config.toml
n_layer = 11
d_model = 256
n_head = 8
n_kv_head = 8
head_dim = 32
d_mlp = 1024
vocab_size = 8192
activation = "gelu"
norm = "layernorm"
norm_place = "pre"
norm_eps = 1e-05
positions = "learned"
qk_norm = false
attn_scale = 0.177
bias = "none"
tie_embeddings = true
parallel_block = false
init = "normal"
init_std_qkv = 0.0312
init_std_o = 0.00666
init_std_up = 0.0312
init_std_down = 0.00666
optimizer = "adamw"
lr = 0.00132
lr_mult_up = 0.756
beta1 = 0.95
beta2 = 0.99
lr_head = 0.00392
grad_clip = 1.0
warmup_steps = 223
schedule = "cos"
final_lr_fraction = 0.0
batch_tokens = [32768, 65536, 131072]
seq_len = 768
doc_mask = true
train_tokens = 399700000
steps = 6115
dataset = "wikipedia_en"
Each number is 500 + 25 x the weight over its row's rms, rounded and kept within 0 to 999. Layers, rows and columns count from 0. Numbers have three digits each. The size before them is the row's rms in percent of the matrix's.

# layer 8 MLP up, 1024x256, rms 0.0568, rows 445-499, columns 128-255
085:525514526487519475497499496515488529508496465458516507501471491512504487495513494466484487474540536496481488488566485508499481510535503479517475518490504488485476479459509509538467444447469472521506527471524471506494520485458521508511476512487492489531504469452517549529530530491506537506495472500496529519468530490481485504505514565508534525537512538482558461460521523516492492490504
113:538483501472490493468505488504478528519480521508524485497461481520463509501517451518478519519489479540488522495533487502505482499494480474475489465506515547485495532470538539507453514475525470497459478480504498444514511536475460468454497508524535455551480484527511508509511508521496489533509513543534478486469536480501481485501458560479513516489509482469471488499504501495489484529497
106:497499541517538538537499496482484519465515446492483549486500510493514506507547474524510510477475529538494512456499487503532475497481488509502481549480480522478498469507516496505525539477510485500502490471516464504570511541489458513522466469495484505482490549490481556505450500502490489517479499496489491528468431456454512484539475505520555503504511511523480488501486516518553483497499
095:510502564487587500538514497486539514548492528495477525476484483507508506473518464503505491485511561489490519483476495515501497471467478498509517476496514462526496488497513528500462520484526489525457469511516516518500534524510502503490469467481539495500494474521476532497512519528472502484482462470511506522520473497476529487500521506451506451527507486506528484502505518510522507529511
116:497476491543526462537511473513475481511442488535509495535476485512507501502535452416440476512511473485477482501491502496537529492474488458450511458487487502499496521471515486524498508491527525503491515502557501488505509485483517467504440486477534479541490455475510502481456476484466468496505506510543512534483518479546513486494519522486499491518520492503523472501471521517455486468494
095:520516486536481460496474497471481539494485476518537501463487461468463531510531509517501551466524477504473495483495526486495514504484492525465507548504478485492483529500492575499541477503486500473493453507535481503545522552460498499505506510440535517539502430454522491496503459515497482525519507505493484524490494524500506549493517508502535499536468493524523463499513514491527508530489
104:500488480481474513513494513507499508547472519532488508515469495524504540512515465483504501502483491510500478518503487464470497518467540534524489505485489551485506515484495500475458538462488509447492478533499548555527525537500427504494535504486520512531505426502475524515490549484508465538513476516524506567472549478579467472505500479494530524490493475472481490477505497510505517503540
109:517502470470507451551517473503496500545483506498480510518490497501485514456484507527502505527497540490546539506488477470471532505454491472501482493490524495480478524460535502536490483436540504499530478483510523513507497540463482487536541516502482503516482506496460519449474508518476506486456480513493472523521492460498471488533460483462545500550514514489491484504486539499502480555455
092:495494532513531518551507516515481541503489461498532516505489528500527505530516492521491515507515561557489478487510546522490500510479511506511515476510507485481524486474477499506514534513494454496468492518477464502548554529483515544472479437558483495491527465467462532467482491488453484521500502517491501501438504518466474512498480512459512520506507511500497488515477488461522512468517
102:506486536502498459491474496476488474501536498484474523497499450481510504506516533507483504503487579517500538487463469512501519517473484551513557484453513472507563541430513552493477528490477482486463474478510485507506509509484500528507532461491491527542449530510498494486490465489478509455514474509489532509501504478497479499516484512510510473519486501505532505493504511471507520529517
108:536512469491493496502482462533451475479499490459522519525501438516448541475483526494493505484498529504520490525538467525514500513507500513500445465502499520462501493449499493467476510494488479498514509498497526497518496473507506503464505480509543532542512448463533532486510532502468459464501471452550514482497494511508474513544502563479500531550467538520488504496511494550471488502527
114:480521505526503546457465505475532491511537478481503513519474490471511523537499478503510477471498506481497470499489484492439515558499517524488494481523501496493505503501481541505517516480504510482525455553529502444520581507478474492495491504494504507512494507472496521508503550535526480514508502499486488431464496507472508471496497534510522505521551538431501517488536496501487466473516
116:509485520475474511512453546501512497491509467477494524494477498516463483487473519502486526490476514559529468510539501483507493500523537484425497485481504492475476514506538476516508478475486474460486502492518482497541504456510518493509505497494496542513528478473512501518470504505495460496478523478500488506456444511478532493532495534498531481514537507521483498483483463512529491474495
093:510532535493511509556507496455454500449498485490471491536461468487499518473504514510515470483526471484539518474516517516514502489486497488499457530493449492503481557479517474518509426459488519506471447510515521469486477499480481502507459467556483521480507508530500468448512489509445489507526476495520476499467488490516498503535477496500510605493515466488505484518464513503554506520462
106:498511489461560519472504478520469531479537527469476505520458504494504517489486509482465486511513484516501470531515513521433537483510501524509512508515526475518528482499512532476478513512490455529493495512512489486530522509417462483501494501455501447531501497553522531516510458467521457501524483491529485537492503522473486478512477527476561523474539509493514477515477491549488520521476
093:542461494515523503487523498509469466508499471540543508478512447532480510478474497457504544505482528537497463463528488516518532474496502516508512471484535554454537509512475521486484527477513469516528488486495455500520519523470501506547522547525485485529513493487490487476519512484484497451530457499493479522457474529467419504498489491494490490532492453488537433505514477497464500487503
097:526540500460517477512509462499488546475503510484518517480440505513467527442483527509490535449477529483534488497501489503480484535487500571490508486463487509462496511458518495473506531508476511462509476476501466474510516510475515542464501474497503559486472500467475573509536441499510470535497522510522483497490488458510512504547512517517514513513484522543498537490473480480491540495527
103:496474500489481510483493468496451507504519497515525503525501526509549496513510462470464499484475523507515475493548479482504479503496491529519491510476509483454495526448488515476487510477503496530536491494503521452511556498550464483497542489506518524537536480529544531521517530499496454462510500493495527528493497497491482475521484540520511492501500541464495448491514462541498500486502
082:541512516529503548473471460539518463463490485487525477535530515489459522527521492510485509463526475509481480460503485527493426519493536505505491535527501505529470461507533488454518447512513537430500520482487493530519488518499440520527516473479508510459511508514535491513501516508517507496467558461505494502509489497504476499538530481524489485490533505497537487516513479487474497458485
096:466544526531541463515488505522539504508495480464523462513528472412470501505456468499491502503513529508514560558489466465467514488497480485504489449465487500530519522451499485533481484486539507457512526500507538481545511522510482515466517463513492509488466508491456486481475502484501516491444506471478502542530523503465526492499456535485520525506523509446509472481490511521520510516506
093:501484516486497481481529507479531477526510508496494499525522514476474503479509459515484489509476493515507546498495501476524479474518549456504484476515517494478509532512514479529529509487506463489518478505546473546550486494472502504517493459520511498516515513517489498474482519549442512499498533512508557527432470480476517520492504449439508484500501522518498502538430520461498573482511
104:516478490539541453474488471507475485479472493441544485501492526504489479472516487491522517482521465492504522517542464527521426501538516509532495493458454473559535494475476490496476465516479457487480475486504496514498486468501501509519502474498528520497481496476516515468453462508504475511504457497456543466481478501470518470537541508501517506561505528525519486482532547509476505492532
103:516523508501513507508549504494506513547473510492512534514494466499478482467505489500524519491476513507493482523550456498496428514499468468465467497445484459483502510452499524539456503474483501497510511475509507501491486477470477519454500463491496498522468477546448514482544498493494521520464474538484484492499467496460540528527478510494513542498489559501500514533503553527545540515487
103:502540463511463514475494487529513498506506504530499509568495516496492530486490494490468539474510516504536520522527460471456532517515501501489453506493484497515498501521503521488518474455493492476525484485487489485493500510489504511444526494508527537466470466509545511464501495508497513514428518465461498535529471480514484507524449492525523526482521576491503506456557509539481525485533
099:510504482451483470500521458520492475494496529497532492501510534535506555505469500517463506498490520529520509483496486475515486521503499495498521517444515562496490514495488490461510435421505496473520481494494490526515490522481514500486484486550494478515497458540514526494480499481458503500514479509497492533484488453527468459522509527508547524507503449486497492528519529561482481509494
093:523469490496487487498476481525507493500460521467531506439435493521473497547531521499487495535540518475473476463545496532524476551499525504527495501534497535478501490524469538517499537463501523449509503509511517503510530490474490457504485485496498510477499467465503520519508502518495530464500483527527457545476500493496517490503473517494516515522447527479520470466484491497478512499477
101:519536499473534505467498477509521499540471462505512514505463508532475517503518481533508528479516517521483471505530494509478450508455478460522481460496526494477534476511487507554510499490495534462502492509516485485490543526526496522466537469536496517486495498483534531475538477484518503478504497502489513511477481474460492476508495468488532498484458478516533514498495572507513513507505
094:576456457500517478486508478506462492498504516472517511515519480485494517517505528511480456491500524464505477465504467502522485527486529471508470498449496569462509518454489501497506509436513460484491500524491507486496520492479485492505484483500522518519457477482544536508520462469470474503502503487500517491477488494483501506566473536496533521533509559490553498517515522470487529517510
093:506509502503487469511496506512487499516469492500499521495470523526504504509522547504529470465482499502513514477491504519490486453462491504542510512488475470479479482505488509532503507507486504500520493493487506524521508522495484491497564493489517521516470480484515516464497511514443444482536523500531488498472474503505524474478462505448521519510465462516498453488488474490500490471520
102:497491507497530521494481486528499506555479449512512516511480482517519507496496504496428493493486498475548513524510467484465470478499548504494515511504479491529564514437529471565513487508495475509462496500495532472483477512476519499485470531445484503509541501484509516502480518510495484477512496497508495526506515478537487454552445516511518476503512463509499520477498501497516495521475
100:477483533479480521464458512537470511503508489484489526520455471474517528516521480506531497436535475486496492498486461516462467481496469490523488474506510540484532533506492462480500543492431471501494472529506470523521493506519480510470523488489472517522498518511550496497495486492516479487489557521490553530517488481535483500522521534484498512518523517473540453538480498549503559476502
102:512512494503502496515474554492459519495537499479480553511491486510508520501510483497483495493497526500511476509573533491486516519491513511484466494481524514490484460505484475520496503516474484494441481553505499487488527495482481495489457478507447503506501487553490495518539467494469461471499516505510472488475484512489519511506482531494517498538506497493512457502493533462484535503494
099:525535522502562532472506498503491481539514509547485496521502485497469476488466489455500491516496459511493473499531509458498463501480532505477499503501523457535457483514469510515505445448481517433499487493530523472500518504488499513535522512520494495529468426502509509512555497515448488496520481475482504499491507481508495511490522544532531535453516554499499463552522531485531503492499
089:538510486555490488497441537508507520533434477482497505527488474485461530461448548501501523501562500506516475491464502494518511532465510498501462507493495464471492533502503516514524497487505504440486480488496491532487501497470493497490508523500498469507469485439516553520553509526479541519485435504493482522487526482498497532567478514515480482522484519464499477478494485546491483482522
099:515501428503510438500469467526483472510470464442501512484516493495508566514510497501520533520500475492520484508460515495508503541477468531510489481484524518527486502459476500486536488471519482507502546490506494518506525520500481486496509525517486483522463492499510503498507518490532489539477511498506539511510511483533500461592489526498492529516523552509520471456490531535453481521467
097:506510498514532456508511487517531479500470536505548500521505494485438515468526482490462501459466483447514466548539485485453494495463501452525453454473544492485492507516501461502504508534516479460515476523476476482501521519541479521531483517451468545507492515461502557482473507491497501541496506505503460528496487471488489522496476500446516483524472513488478484490503516535503503513507
099:507484483474523465482472495519519547501534490515528508496541492441516507488502475532456490503484520494493472537474513454495467543469509524510478514508462547507495503484469546477554496515520522472487512476491483490526490513533487495508518506478493462491502521486499486474478495497506513529521527494493518494469470435469463475494521476513517479536476508514488492541501488504513537534492
088:525454474478520516488474505499497480530545472513481511472490496485461531532507492492478509480510504492481498538539454462502473560470472497521493515504495502539478491509489549487500489501505533534449520539529494511502493482515493523483429504485496481522471526459530517424518492544485542493490496504506510503490503503514448470520507524485505500505538526450524498476505492489510541531487
085:478525462504499503492496492520521483476497477495478504525475534523550483523503459555511490499536490533509507508506515476505484486465507467433455512498450516506451485506510493508541471486470479467530500525483491508503508523444500454500496457509471533504528439496500517477513520511491495517487511485513505508477525475503500522523427521482500500487507557482460493505500476522528518503502
102:519516513458543458469489494531485473474505503466493505478498518457514542515505482516483497510456509513454536489503489466510504551490492506521481481476502490536496496459474551495491488500485467495526474508495524488516508516508516494499497503521552517507482521480496451470526541520495511500521455507513498485522481521475477448500483479513510531508553509495531506485546506505517490507441
109:499473524444511529526511498463533516547496531515498509525509470508536516505552455508484507523474516498544471541512496491476523539501492505475505485476516452503482504476492531563506500491488454521511486494509477453466492512454464526484474467484496503515476464510503530499479514565446442531473440528477463534492506466473501518511504529485492527556532473512501522513476521497541515526522
094:505475522503506474467527475533511488513488475495546508510512477479508486494538500520511492498495561484509500509507484514504499497523509488525513536471490474498542540513507491541571512486473485483494519436477477461520516497455496517506497475489468526524441476486498497454513518543486514479520503512445488536486504438518468521508516459487510525510485507498509515506485497460508538479513
094:513508518478478482497527490500487519514465481440507535502489492500474517509500461517496532455507514456495492548484504536458476510517485483454506471486541463504491461480492469494504519440535486536514487470500491513518543480495497493501504494507523535541454522543517512478509531505483516494474482504483507521491517452493482489500508516527528497491479498474548478518504501525488471523509
101:535531479492502498494458465504476485516489475467478467530483506504479480467507490531468515505465538541520510446507501507528553517541478503455473470473507502494482497479562500516526502462497523482490475456505507524497512526472518490514496511487503507498480502539514546497481510525489533564519465488502468516489504514513496429524531503512481506514519506511572498496489489518455518532484
094:518502536487517497509519512487495544535439490522480475494519490512484501490473453473465582504463533518465491526528489499511506551481516424526463490456486503503515521487446508454525505510508555517547532477494501518503490512519486508480501490505516510529473434511498516493529485523493485567475527496471522496489451474467526514531532518511493514551514551479497491502467487502493510500514
083:468528472496497501499476491482510481489509487512504508500482467498477522479485507454509509526459497473496486471509497515482475513481481474484487484481503497478475480537491494531476484474500486488517498546538514529508524530491513446523496526490533475503466496514507501505508537506494463482504482516476485464481526486517516547488577498501473526530501526515521506516469522486473438464497
096:483504526508519464526499433472507493466509471524524545520487474459483552446561503480438524496442497456514513485511498492514525539522537506529515443470473518474516517513510502495504462487521456519506521515539519490495531531441452490496466551480522486473552473471544525505519494495501484537530500466497440477484479528498468469497518505462559514492509483493550480506460488501477509504468
097:554482469494517503514493468497497503512533517506482495515515482489512514482478463463459503547509455494469518488553476490510504516489429485520478451463500491503527478479509510529493474496515488509496509538495468518484520478493494495476509491486496468507485511504526540522511528538495462475493511509490467563467489510562482536505532503481505517486540523506514493538510490504520511464477
099:494498491510531515479479428542545526518508488503468489482469506489515483495469476517461552476516455439503504497500513480480474537513450514546456543512465518523506526469505543527533510484430482498494478488487473491509531518497486502490497510500508500486493485474530505484442518491486513521495485525478499479486525492495473509537484551521536521479489533468509540455499504509479499463461
089:512496540486528510458508491478506499496497523503518526495531541530485492470503529486517550467516456521480515471483495505509508517494457512482494483481485533490508503504512540546539472449476514480510461534497493476491474508459486478498529499493534508462524491499490494480469507457504466509475495527528512497459467467529472522503455500499514458486433478486489464568511503507513487478503
114:515509519483498436523532521494528543490482476475492469507507496498472496482521476516509531533474504532496508492527487523491526545488506445470472466522518499466469511506511477517480499443530532507524509467537501483520471498520491481486488538482515526507479492520489465473532483560504519508530522516473520517526492508466508472541504560475534521516469518487524497486528529526509533531471
115:538504513487491467486490523511498467531516527498517479472510447491459496499548537474451546516461541512531526499494483426519490520494470522518474503489480520483514485472579474498534512462504486482489519478515526508495515537509479484475530514496481512477468491503483467509507498482459511513527497487514483510470483433470525521496505524529509502502489527467489501498509510500525495520492
106:473500511483522495496513455486483518507504499463466464537492495501510506499502485481514490499457461523524515521487487482491504541475469522508511500503476514526494542503458491490515481518495465502529502548494477502514473512463471510463517517453473500486556446521521518490488504468472444529446508529514484526502477508443513502512482522494495501499481479488463463560497555531477508507493
095:500502501517576478503511486539501551507507465486492518489482482524503488455501501494476507528472519537514479501516456529488550504465497529528542491509539488448489516492557479521484497517502450485470499499507496462484506529485494460446504503480544480509508487460487538522490521512465501558523502546471499495488478513483512494498486494468500469529523497477520490550479511490496477523490
100:499471468483508474480452440523534507512483489448527502510456541489485479476485470503527489506480500512550504492466563509492463498475492512508458505457494522513505500523496484488495494466446540446511529523467522497516510520484490471507514515482478479505507511489489529509469533512503499516505450452513502530495490445502526505516479532529525486508461539525487474493510515510476491486512
# layer 8 MLP down (transposed), 1024x256, rms 0.0691, rows 445-498, columns 128-255
085:498482503498515518546515519515539486472445473488455485480476497479533485574501488505537506520522482532504467537493506516520521505531489462491508505509550469507469490496444480517484493507551507501542502444464499466495490498482468503479524486490509515481498472533515486495522538489514502467525533504465535492531471517461510505497530518500489511492478485496500551506493470498471501477463
112:510495478474508530495477529550558482487496514452494474454489536511501480482501502508498489500502474484475493475488506477517504491474521483489462510478490495475481478528477487498524552525498505469518505553488491522487500548470445516549467459493531466477486523492533463503527516472485439474474530507503489506480510480493483524498466534505515504476496507485456513513525531498529482504491
126:541491506509512475517488498506488507489488521499493497514465502479529499485480485460500533518507498514497513489520445480497501467468498502495457490494521496488492492503545534466480513538484532481475469501481497477479483519513521485482504519510526497489507498543497506492469500500490466473486460510489486507475514513508491466484540472517470520510478437485490461472515537498510479510473
099:490512484533528486458503540527516506512480514522482479530490491447495494503494484502485580481504501489459495482527479465525497507503563507520505528455493507519493522506481526472529494518465494503527480515475498503506521467493472472485500502485502488474522491477475493486528462500496516493488521488522531502477529465516494576484459456483565564502456516511495451450478517480505486477474
129:482478461509443490494513478467486482499499475546540489482527513489523515486524524511536538496472525469530491469472503535486531546480491502545500548509503475479544486461499487469536493440439540529489489495490476464488506508498532470533518495500462479491533506519466508488481528517501487520487510452491531494517544491510516464502503475517483504498482499491508519489474506505503512521472
097:536504503513488466510533545493501478535523523511531507471502520486557520544488539500511512497509515506481487484505532473523499546552506459508523488519526536475496486522459512502487482521470518531548480514519505460492481450533484496545518528522539480478489499516521497525517477526523508512526481478466496488510480524508533497497538489477458470510462521471504456486479496462474478482507
102:490524520493449503488511467476479488504497472478453456491527546483453511512529500532505486492489545506502495442506512461520497518541494451533498496465519533497552491519503496474457461513555549477525510498491538528497531450507499546530483495498524494473485501468497477473528518508550483446513506486494525503500540445546511479499535491543507517508462489477534483494465501506452500493489
116:467509486491514505496472560513482489519505472491513463468524510527485515464471494501503503498477514491456503493469467524513518494469482527513539544543492487495515493506515461545551501503516516513487485555562470443517478523490445475520515497483519475458514500501476477485464550478487480554518525529488496474555514488536490539461492495481492490475524499494488507544533472466448497465497
091:501507497480437515472496504488509482493491525534514528513515465500437507496458508468533487520454486469458478490503435485521496471509485474483507508532497523518496503489522532505479467464501497504532496481518478492489472494502448471549522565469522535498489542509518478507489502521518502518505498511500482497520477463553514489499490498499476453480508518517490501491496481499492483523483
101:480431497489525533523492498504534516517498529474529478510519516499519497486503436500522505527514471507497541525523519484494501492489517490489483492491524500528481523515494472488473493521487501519504449484507551503502497478499510487481441496553488505564508497540515510496508538493518485542480520485494476465480457482499491519525528496520513518470492460488481501529521546519478467520494
110:489514510496504493469490517500424515515503501499502489522485519516504483477524513488535487488471514490501476484487530444496514492515520500524467527477520507461480500460470484502483463474495491520496497484495501483508532490488479464510491548529516549530467515478534518484513524511496476491497507500535541513484506482428508529534511496524444525497507510518502526480515516522461477520521
106:482525503483501573484518527499504501494514490520474479486481520502493450511512511479478477499513525487498428512503492535430512495502521503497515496514517484474537503508467491486494536502499481509494537526513541464494514460484492530521457497520478488508521528478556526542491551485486503488456492523495528496453518532503505497410527510518504498453478451530484472489525475531483501483513
119:531519482471517502500512490496530495508490496491551520544492493496460509481483450483491475517496522491491514556442511528507497464521495500521515512513465495524495500518524498558517485536528526511435457472520482470512502496483480475482511499459517468496488468554494499501510458507505492482508471525503510485520442495515451471460480465546555559480483506453512481473515541481507495521501
092:490497500532470496455508480471499481519512509525521511462500521527501520516470517514476494472503505501476488534496482474484520501482506530538505485508541502513510500505521518501495516535524504487490515491492504487527532515484490505481513502489548535507543492487510497539488497467555472480499538449480510521512494521505502485504511476522478440499479477473510517526503509460518505496489
104:486468502531487480481469460486491496507535496489485509492507510457538527516525496501525509474521511498453523529498503489480520509486491483489514484533514565511513500476518446516436500512466470541542497470525514473510486469503555517485564488515514501526533481491556550528518516482530519461421538526484521510519513499465512520447524521486493486488531488532494494496476467515456504466479
090:497526553509478490501513490485523496529507507509481487521481509484562457497515497547515485492496446520534557519515518528524493467506484489499486492509470460490447506474515531518514486489427555485496493505488504498490468531472451513487497452492541488448493482491539506533436506465493450544487530492484474480491514476533524491510507514487518533429520564502456479527524504484508522538488
096:501472494469526465504471508528524473531495494470558484498489516437472497481515498492518482518517522512515487479526500506491509505474530508501477520503522490493471507533522505484514540461445476534453472528498484545531494488484497447503505537496527513512488518558506478518459499526513495512496476463477505508484497520473485507540449518507477488527495492464491480514529511511563539534507
102:502520488513486470483473473484475461504501487470492492538526455506494502502533479464471513531496487469530532468452498513496472471486506492516509494491489491491483501532533469505515461448515513488484509504496503486460504531480501480499463507492534500431480443471490499478512450470493501553506498486485458536503504489542519511516511492483460436487507506541452523494505516534458494512497
082:524510485480507467521510505493511490512510504507516486490475461454523488428465502437495472507449466489462515540540512498462546495505481491509538510445482450466518519495485540542496488473522498529448501464469477491486500491488502539429502497485479495540498498507436516486528489526456504481496490537456488526511499470451513529512505545488559517513489507510489504469491486499491531500530
091:534512497466506517476530522507498503525499465491535470481497500517531483518457511506518495502499500476529507493520488518514480514520494488490491513465491504456522465529527511447490512488473474521469532472486484518453503461498487489531504515514525472540531512541472526529501542473557502509485495501490504517536492530528488463521482468512566519538439490491487493552489514508435514457495
089:506530493433482517481502484477518493493468474501493484494501476502489489524483554487509514469499479534488435496492509484495491516535463529525501524517495547532517454462494490504517504522514518500451490501467480461508481497551503519484523508539502494523481464509508519523500492490557488495518500484530509491551487470498493516448471533496514485435471465481511483461491514516506504551507
111:511453509504435495486512478485531533488481488499534453470520537501448463519514516507492478451499490485478526472550493520523490508510514477526519509477535506502574491486524469484477553507502465542482491498530512501492498508496551524501502501512537535477507486537521476528517494480487505543492489456459531524490410512494479524466551477538536495487499499526516496482524511522492489488492
105:512521498481486476488477499472501467491486497489525461504479494472545497529514495517518484506542525503527532525516513462539479497488507491468515511503508496512508453496480491508495491452447497494527523497483469530538508501534538447485508539466496461499435489476468483507460472513471518541491504511559474511489476524550488446534500474539492483566495496495507491517492487515479511520508
104:482511557536497522519502476502447513515519504505516493493496508465452477488537501532551501482502484465520481438496521517514493499490522490471500492570464522505484516551503485462503474512536466475469456526529499481456507480529536533493553491499514513512534501496509479496493474497490510508495504534478509498511473498470496490554503445508467505523503483514509483500525520499466486501519
102:511484449507545495506494498503476475548518484499524543546528516536530528515503483534478545513508480480489523494506537480485497526501492501517492523512537516474507436497501435503472529529484468520496499498564506560488506492512541484518432529506507478506497501555515493525496499503484514485532527506517468466527507522514501442559507509480515527490452491512477500479474472510472497470512
093:489517486508498547511567518544504485482469518470498498466521534489470527480392504549485488552530523508477515509526514476485529511487484550445490528549491522487476496522536518523477521497514488518476479492476520551482493494512487500474534526511507497518469498517507489471521564478498475499467526524481518506498468446494523480536484493478516503542485505446477519512521498503526484524459
100:518469546500485517489527502464478514527472508497506492498512496543534490529512529457492535460515479501478489501469522521462524508507509536519506499524479475450512508519513532550508489521465490484465507531515514521496523508491478519469510512440492496480505494527492495515509471473550494461484551489526471469558463491501486466506534469463485517496499482535525536536490507528475488486502
086:533480500510497540526510510517516485461517505486513512471497528496516475545509487469530459503530454506503504526463519522499502487537517498474486531506529479505483510472474494527512473512517493513551509456463466501508480486477508540522486487479491491486501488514511479492535490510504479449485548495460518492532522509483512508500548536552484513501480502542498597482463456487486478470477
092:535471469473525525551489499504538518527531505482535486494503481464508500508444469524495508497490501480474528536488527494506495467509503448477473471492523463542469495467488506505513521497513481520496450491486485524472516491497535540520496545532473527522520501514483502478463502519540529493495489501463437443517478493519510471478523506500527517485510491442502495499517456484499519540542
106:502539519488496469529496530526444498495485480534467521510536518508493541483491523495505489493490445507460480530528464506521498501521510504472450469504513490473499509498524486513484466517511532498508525517491535497515498465492482507543482492492507500503473486512515510449525503504517519503503470501524508509506524491462520531520524515450487552480480568469500489481519492497491512500477
097:516514499488461480462509458494483482469505464509500479467475545458485494518485542515542527545474529474522477475499485526517525489498515500530493522497497494538480479562539517516493501457501515518491485470528504505477497495505477514545496525494504498490514502453473485454489480495434564502477502468511520533493506508496462520510519504535461514508470522499487503484547485506519489553495
103:489492486503475541493526483466527469474485449518497503503440493508465494544564505487471483511480444486501520444466481484535537516478502469532470543520504511514518487541480490495503466521506498537554495489525493497497517473508472511472503505511525523490485557511556506484504481514509478519547540440523490508509524470488515502492490523501453492501513535490533514481481501451490499493447
098:494501509467504476478481534492521492509554499512490499464492481538510463525504500535473565505478457494485483490479504525485501542521513490545490442466510541455471495451479481547514490557562462496437524483521475500491512524511502515508556513553466456468481463470513539502508499495506507519507513534506537515498510483471495509518466506507499496508492469522540534494500492490506484497513
093:512508470530479486510505458516549481489516491531459498512522535490490526501481494466520497527482501538481476518533514539483486497513488486499514509553540488522533504467520497511454541535534501516478519497447505542512486514522508486497519471488497515485508509533504494545499553471515501492538484491479488510498469529453545483592479506526482496504483487497509510450517488530482494477519
101:519537517501536444484540477460512496476493536505472515509516441491508517495456490477478488527516485483444516467501502498500465503477526502485523504483482481460469530508507522472513488478477499451509482482498551512500509528531468487492491534488490511489537499467506516525467494499487487519491484501481507495520469537527501546482515477486488478530447481518484469527487505450496557505543
105:504465516480516524543462488485479507519471453492503483541512518486462505480518530537521546482525503487533500487499496503491511506528475493499478491522492490507485521500502485550465506541478495454504526463467547517466560502477496472492503446552436498498493500545495485478512502468501492547551494471504488489472480546503524497543473513487491525465544517449462489500515486481482525487466
099:521542476500563507492496525473493525509474488521450486523499508501500495526498513517528500490445512544475509502528519508569530490502493499516487473502501520458474509496534479515466499545558548510535447517493524487495493492540521496517496526479530477529500473486495538527501518504527511518484451459489470505485518524504522479478522489503543477489513497490492466514513556472460481476513
087:468522479530491490504571510502518528529503485529508473507492530541476518487473475418493476501496520503481470480503481473497490477563516484499497470503491505439502462501531476533500487467479472508502481471524474494502516523496500547535477503521492495505533518531439486503493493459564489484524501535520512480461508471526516466540495522509496497483522488534483542493504507502471494490472
083:513495497477525476496498507485496502519500456518485522486521482503457506512517501512470527516458517469507488491504507537467520495569504516545542479521487480509503539496502501495456505484506492534440512505529491464478509471483479488507465518523548509493452511533500502484502481513499520516451469501488473483492495493542519478492536491540532531489476472521540485505481529490480470492475
098:515500487499490567488508507483487496492539471509477471531536509502491515540449476501544473515499520517510473511492491499507564482504519539473528470529493502499496509540519472514524491530483466476454520480474452488487483456488500501491496463470495496517537515522512504521455504504474518545475489501519516504506534549519505485505512496477531515501483478449476463516460523496477470472482
105:511489511505479527503500475540492500506540456502507534479485510532469511551463495491553520514482501554433490534471524526485490449530498485448485514527504479526471468517500472524491526493520480537492527518520502500524473495500490498496531536474495533563482484544463542559530492486528501473469523462507511525488487486498505486539463512503507489501519477489493491473500472485514450474467
094:488475439527498494513470513480539444496509486511493492470487523518518536480469514503492529483508508501539457514509508516528528507461507515508489494511524485510503485461520476531466488477489467509515471471506468507508484522527489481512544543530471551515483479480518495505433477504458481513498497495530508490493464448526482478496516474528478512508520478495494477499440498517501478522494
091:480542509530522522503456510460499495497509492490524510531537495504500525500516497516467485461509495491470497495509533506499491480546484469504505476488520504548492526497485555499434497540465487511537490482495483490504507501516492493539496544478531515471530529476495502501511540520499515488499522499514507466495486490515454446493516543494451484505471539502485509456506433495431474472443
098:522526486467496533513513477507485511496522472532515475517528484496513515484513503530480502511508493541498509464468502525507522494580462482504536511510503491529455501489526493475484485501501510486478494499477469531512470483485516537491546488480538507516441496510514523460460475534473464543505481514505452521506464495513541477507504476490508500560482487486525498534518544509485458542501
104:492520463483515512518521530485475490476467493492467476522544545529507518500534529513491484470494514513495481541538470522493450494493493491444521475533489539481515509529554508519507499507485462497500571510495549537542499495538538517543526494526481480540528556480525475483472478467531525466493534478479502476544484513522485471511488513482462512530447445482452511480516505513510460491462
087:507504548500455439477465517485471517514505507490526479466520523474512481512506480501442484498526512493505516457496497534506486505501511505524527533475491521531514501492537491486532501527533504502497535492449533525534494490486528521533560494504522501528501515506427499509486485445505542508499516492520525540491474554493482502431454505496525501477518489546452484510486494492501502484520
094:513483470479481496501564505489504506469503525509525544472473509498504476490488458444506496522526467504523492490509463529502462506486523495479502520492444523493507474515482527519494500507522485494483519452478496479484507508477483446493543461503462537497555530493458515496515491504514495460488522492518511529541504516506500461530496488507464486522507519532440486498522457538543475505467
095:446473500516420491489465482487534494498474475492506517482472492503482523503528524533510495503503507487493484485524466525470459515442455513495520544485498525463477464522526543473533512544458492477489509533491500508512483501520478501495497497477450516510456515554467543482520513525481517501515484531537495507544484493497495548498446522508545477517480493517485506514493493505484493550497
099:502525464493455485472505494529448509479537491516501509514487504508497453518554533471525488499531523511521495482529478497526509503529519503495491511501529509519509529551487523520525450484526490497539501503494494500517517500503515500503513477494525497502510518472484482535496521473520517474517498493509519515501537527460492505515494468510489489518537506527509457536532461493470462471483
091:497533506552526523499536545495553440521516476481530485500537500509511524523473465529504521522524527514517486490485504502521474519481554455498545508513533459485527488532507462470532477485522489536471525491542446525461490494526479522485487494505493483500461451520500472495460494492508492508469482487521453511463465489507504505513523487528485485528528498504503507525553488473522498515533
121:508475484548491501525484520482516529481488428478507566499454493537496495504520508513519504487502473495508525502522543475495528504457480474518513514495513502544460487497518515498512515496485482511462484496533483542565508524512493472503496525519511509505525481498484537513494516499514486542482505505546493516495466475498512520453488497495526463504536560499491439485473481492541460541490
106:524508512530468493485522485475496470485518477495477477509554509525494481526501506497509482507460525509522512522469491506519521539461448506480504505530500561471566547546535462490481494491478520533507543458455517530505522493490478524523522511511532519511468464464498493505537528512530472511504530507474537515548515531493500510484464462514531488521481505480472508446477494520507517491497
106:524539466523483520502523544551494505508532505530498547527499494526536503523511477484503489511511475494503482483525524490503493508486490463456510456510477526485489461473492516532495519519510470497519475452533544517454527543514506472501436481511543493498481510529476530511506505485495484453534479524479513456543506502495519472476517488480541485462515474502498511494512477508481510467521
099:502451503477457499512490522521505482512504499476497486543496508530476512490517527545515469487474542501481509491531504454532489527543486522495471499483499529533502505551522508476505515517521462524518505520509531486519463479490473484505560483519426509503460535517462516449511497498503469484488485494504496545503520463503494515516512502526525535474495496492447457515513532540525522466485